config.yaml
num_hidden_layers: 15
hidden_size: 128
num_attention_heads: 2
head_dim: 64
norm_place: "pre"
norm_eps: 1e-05
positions: "learned"
qk_norm: false
attn_scale: 0.125
init_std_o: 0.00808
init_std_down: 0.00808
lr_head: 0.00813
max_grad_norm: 2.0
warmup_steps: 372
doc_mask: true
Each number is 128 + 24 x the weight over its row's rms, rounded and kept within 0 to 255. Layers, rows and columns count from 0. Numbers have three digits each. The size before them is the row's rms in percent of the matrix's.

# layer 10 MLP down, 128x512, rms 0.116, rows 0-127, columns 128-159
098:124147127126145139091118098102134133129111131109111140099139147155120138124092118164087115104107
099:137143171129137103115176120141120145128100143139070175063131100118117128153165118090120133107201
097:095148121148108146126132125108118078102131128131088116113095145100190193142098119085131118125167
098:194101123105078127086148089144117166126119108129131087124109138085139080147109143150132119130169
095:098177116144148094125091108148126188146126113136134149115135135121102144155142133071076190133144
092:137123120136142132138113086141135109138123130120116106171145134102143114153135126089120123092077
103:130168136150119109108118119117098109112091153121100169123092126142129137116119135112187087155126
096:160127108118151151105115071143157147108118141148105146109127140109111113107114072129128108128128
091:171193120130164123098139150128101116105133090071157166162101150149112139150121131169142106139130
095:086135141119140146137131180088132147114127088121140126143133168117149137137149158150098126143127
103:150120120118101139167094111098083161091124151130158136105114151097104129121178131120084100098120
103:124138149124119110113106159111144145119129149109082103125121135128101157157166137118141140101136
106:125153148141070133143134122097138152149124138092135134119130141105132122136023150120147164093110
099:156110102108105156119103136126134092098175105151141118132131118123110127134040117115172121136141
103:144120185162170166160122135071139164130138157126108138091130122120141135130129126134135096137101
102:140099167126114111167113202121089082132147118082163112121116158100094110161178120158115101123093
100:142085071151136146121148111105126123134096129140163150132134128144135121131118120145107121114079
102:109120133096123115132055134097148064146125134155111101131145116088142118129152116109105156167147
100:129121139137100118148136116110131161135100153125159143130098126136158095106119127115126102105111
100:089084137141129121135124153077116130105131114097151131123123143177138136100137123135115147108132
097:117112111167127153159142187128107117119182115110108083140109155144109078100142139109126090141090
104:113157141147121088140130139128135133150153137105131131104153134094139167132160135131186125138123
092:186136125179143115116138130136162100114131104130137123093131095130130097126196128123120161153107
098:100151086100132142114099149127077095146110134112147105129116168125114129092128152096149097098092
099:116128147093118102169094132136105143087113136112117109159129132160132165156120126143163081100141
109:151158146163145075108095136130106099125145179122109084114097130104120122114144135134114111158104
098:109110125113109077141112169149111110105133131109138133158132097136113148136100136125159066152127
103:118163139147153158159076115101123141124130135138128097111158078175159099115185125141132128145138
100:084149123126109111149202104109178147130143139140129161172121126155169145123115130149140113156126
100:149127152127141144100103134135130158125163107124113120063113144199139151051148141139098108123165
091:123141137136167133150115106130146130145135150144106081129155140108164121161147120110140087133120
135:108118168156113154152109137097167089121142138138122113099130144134125095171104181163156095132136
100:080145178145162150118188104136117121145089128121088098152128156170134138095088138100132126130143
100:124134112152082140104146069163132127095120102137096118160118128146139129109096151114136111145142
107:164165107109141093102128116168101083134136162156094121133115122152106130136151114131160116125152
099:120126172098156115080159073123101142118118115153118112131173108148150132065155117074130106106134
101:142066133130103167127134134104114145132132163145142185179102151111127096130183109128098104110121
100:115095113140099113143186120110119136127128149140140119124128119120095111150124133186118115090151
102:134117106149126083109102176171151119117126135125135144134122114164125087148115113131116147138145
101:133135131146128119124148110091115155134135102139132133102158174136133137130118123115114149151111
097:123100176113103173144068080122152128126122108118162131156093132133149099120151128137101164158135
097:111120098075176150135093112157129112132148084123150114106140119144138115115150147095151153144148
101:106140135130118077084150124141110125116128097129168094115115128132094125150090120152126137149112
100:099137171116126103124131107159153187098126127109149097120098165131133160138111134158124087139134
100:107143194122149124189070138116112163110157127115170156101127104130156130133128148111127122124109
101:149151122167143146093089106142152137132141112119121089136125152133109133141163145138136197183131
100:121142123120131104126159080158136144127110126148115144132114136122132129081101122115138159121139
098:127100139060112153119162135079132151118110163154148147150109123176091147141139121118164076122121
106:095103151120128114126130154106125110133113146120108163122135124115138077097077142081121128146134
094:130141098132115121123196152170115088095151150127101085125110140100136123136154137108112134075117
098:098123135127118157111129190108137119136119102140135099141151135164151115123082123081125167148117
088:130157169109120120152124075150142186149145113120108127143128139084128137111114118098194131153134
099:153120121115120112114140089150185131109094140148117124177134135101129149105151138149146133129141
098:168041074156143143115121104147150118131115135142113134157124142154100119139170133146127169165101
100:113160120101102162142137105145112147134090134156116109139130120146153152127068131117152149099124
100:150116171128089160129135166146110091135137098097095108130134137155106112131086123187130141161148
103:108094125118135122163101128113108129131122121102139113142127135135106148130028135077109110133108
097:103144156147120152089145133150131139138136081142140108157128126142135115141144130081128092168128
093:131141160160149105124123128161093129141119109105144114125061132085138109096165124129144096125149
098:089086121141141116130135176142123123139164157120133111135130131102136078124169122098102172077153
096:124148090131122144143062148130180153108154134156086108135153109098126126102125127135131135103113
111:139173111132170125085127069155126161164121169149160166126105123141157171147137135100136134119107
099:174127121113146155093127137146109108173115098150145093120114124125166116103198106128139149121127
094:171143123148150146150114103152100091173127135175110104144163091122173144126101121176176130135123
151:164107149132123109152054152092169081113134131090149162138119148143140109088115166149128100167108
099:111161105127146127135130079165104139152094136138160110126139104140131104116138122138109161121120
101:169108084103117117151177101135132102108149162159119136093107132113102145082201115130127077120139
094:090136130141155135080131103119114120118167093130141147157134129159097143155149154121139121066068
143:148096140121129135136156159102120098141127086127102174126069106121121097124129075097148113123125
103:160151140137157157132097099104144140159144139152125111138125103148141182135102143106103155079121
095:150158100153065107147129132124100117089108122121150135133141146135105088118120150137140117114154
094:147132122115114093166155143161162128172128088110103086078117109135110126172093100186118158135121
096:115124104108169103118109133136084123148143142154095080157150104158129079097090121109140153131159
102:147119136150127141143182171142135137078115145115133118099140134120137125153112107130104095138119
106:127143130131113193103084148136140116102139120116117130095143141107143165126099128159162096139170
093:110069123110102190122104155186123112121117152153119139135144134123098123157069123166105097141165
098:129127139085154117170126138087155111100166116128100136092136147171131105172096126165120129100134
106:150096099146131123165157138130146128120085150105120140152113102108109154142111125102197089130156
103:076107107156147135157152168110145111112117117154103170132153133127134138143172123163117122134094
101:182163126142135155164120142137153155092143137109121123130171103157108128157111111130116171131128
100:173140159105151134143119075125122142131145121150109112155131121127087110109120098108105131094131
097:139111124148102112131083172148184142144125130172125120116120129087126118144141126122139149150122
090:172113118122120077088119126172130117142102114092156167142125163158113159115164145120142124097146
087:131092093142110115141183183105122153119127099149135171111115123132109113155115116153158080183138
095:129122118166191082102072085127124102122116145121111111115135131094105068202133148063146137137094
100:068101162133129172123140083102162114117147135133157151166131108124164122112152113145118144131087
096:113128174107117125133119130120163123127159101098135155099142091128125154091085121088080093133118
098:131128087103120149101149084145120125138116107132161127136115139094076153154144119137102159118108
106:124125124096166181111140142127147106126094106132127182117127150115108165149141129136106161167117
095:124157128104137100161091130170070094108159121115116090108101160144134136157133108156126114120164
099:123135113098101099117165127143122139154126135141159149125178103116124171147103105136126102116157
100:103145119107080109140119085150086147127118069098165124117100159109111139137135143152084095115108
094:133131126123137155115107164061165105122149135119118195154137123100137128149152120150115158134107
099:123167118164077115111117109087166127110125106120148150107122156100127095137111144129119143115138
095:103142122136112140129135154093130103134105162121154115146155119120139122128129136174119140148099
098:119155151124165143124118109146163117165090140129176198131118121140122183125155120128131114120106
099:125119171134152115128144127194093140112162142155094108081096107124097143117171130085170119125119
101:130137122157118123131147188128097178117079109113139117141141123115101126095070111149120153107115
094:140094151103145121180110094087169141126132165129158057106133123143134144126143104170088174134106
099:099118099090155102094131107166132123147113123150089181103110119141116183118121120077098148124116
102:153115147165132173094102143097166132138145121126178175135150117147162104136118134136078116113121
102:112134150115104109111189099131121128135127137144144160176120124106136180115140153126173099107126
108:122124146152127099175151185110161127099182140135111165125134129075134164151152136164156104105122
097:133144125138136108128115152157095170122145134151102072125147098160123122126105112126114136126152
094:117112129122103130107143099148154133130140138139097108118138103073154116123075122163135231140138
105:092128108119133137136126155139108074167156118138109070148132136127143129094117133096143151106161
104:091126130093111115093138122116123131095145111125125113118146145130109097148087123114108135109171
102:043125114131150110146121122118099106137095114150154119166126110145137105118113120147075136113149
092:119142124142065115081120150149123119126164132098118103098140130138119149161107138056142109125124
099:132157113093135096151150151127092136103105131137127102184131102113135086117151132106085152150143
100:148098100123146108138131136122104157150159155122118097113143123111118101130197128108084119114129
089:099154148129136143134106131121128130110127152108167085086100161144115154135133125083096133099112
101:118145132143111131095165168122106145134178109129144098104146155155096100131125139155173164141124
101:134112111133107160111172170156133159161140155138107140142118100140123172099105130133117119111128
096:160124083114136125102113109138114134136103135136132112163117136087166136145145124162110113168132
101:105134126121095092178099129070109120117129141098165190132149128110151089126114124149145126143140
098:136101104124130149125121144103108169154120088115162180159139129144128144122162104144096148115143
101:152180076177111149098120097187111171156118149136132106158164136089123124110164108123117160111120
094:131160112119159127145155131115122116140082137120100139121123141116116187107151131084163087100112
104:104115108136127112130151108155127125174089128160130163109107117145145148117085146084161100133139
099:144111105117120120137147089085142149121143146106124099104118130169137147188184141187144152177137
104:156125159112136136156159146093154118149130152141124160135143087142160106110147103125124111136120
094:154112117111088109111117071169102146147149111120137150127112114128155128110093131146129139118113
093:137107140085129143148109139149136103118122170097099127102124127131094087110182144154157114160125
086:120114097131163162104160146133107157150093113114128169130149116088117116122097129118104114098133
092:129140066127149144091145188090145114127134123112125093128140143143147142140158146119094182137111
095:157116121123157106151141124146133156174110130152152151131150086097145140143138115186175188136139
096:132124118142098148119159116161129154115086125146123105120158126136113094134093150131136224146148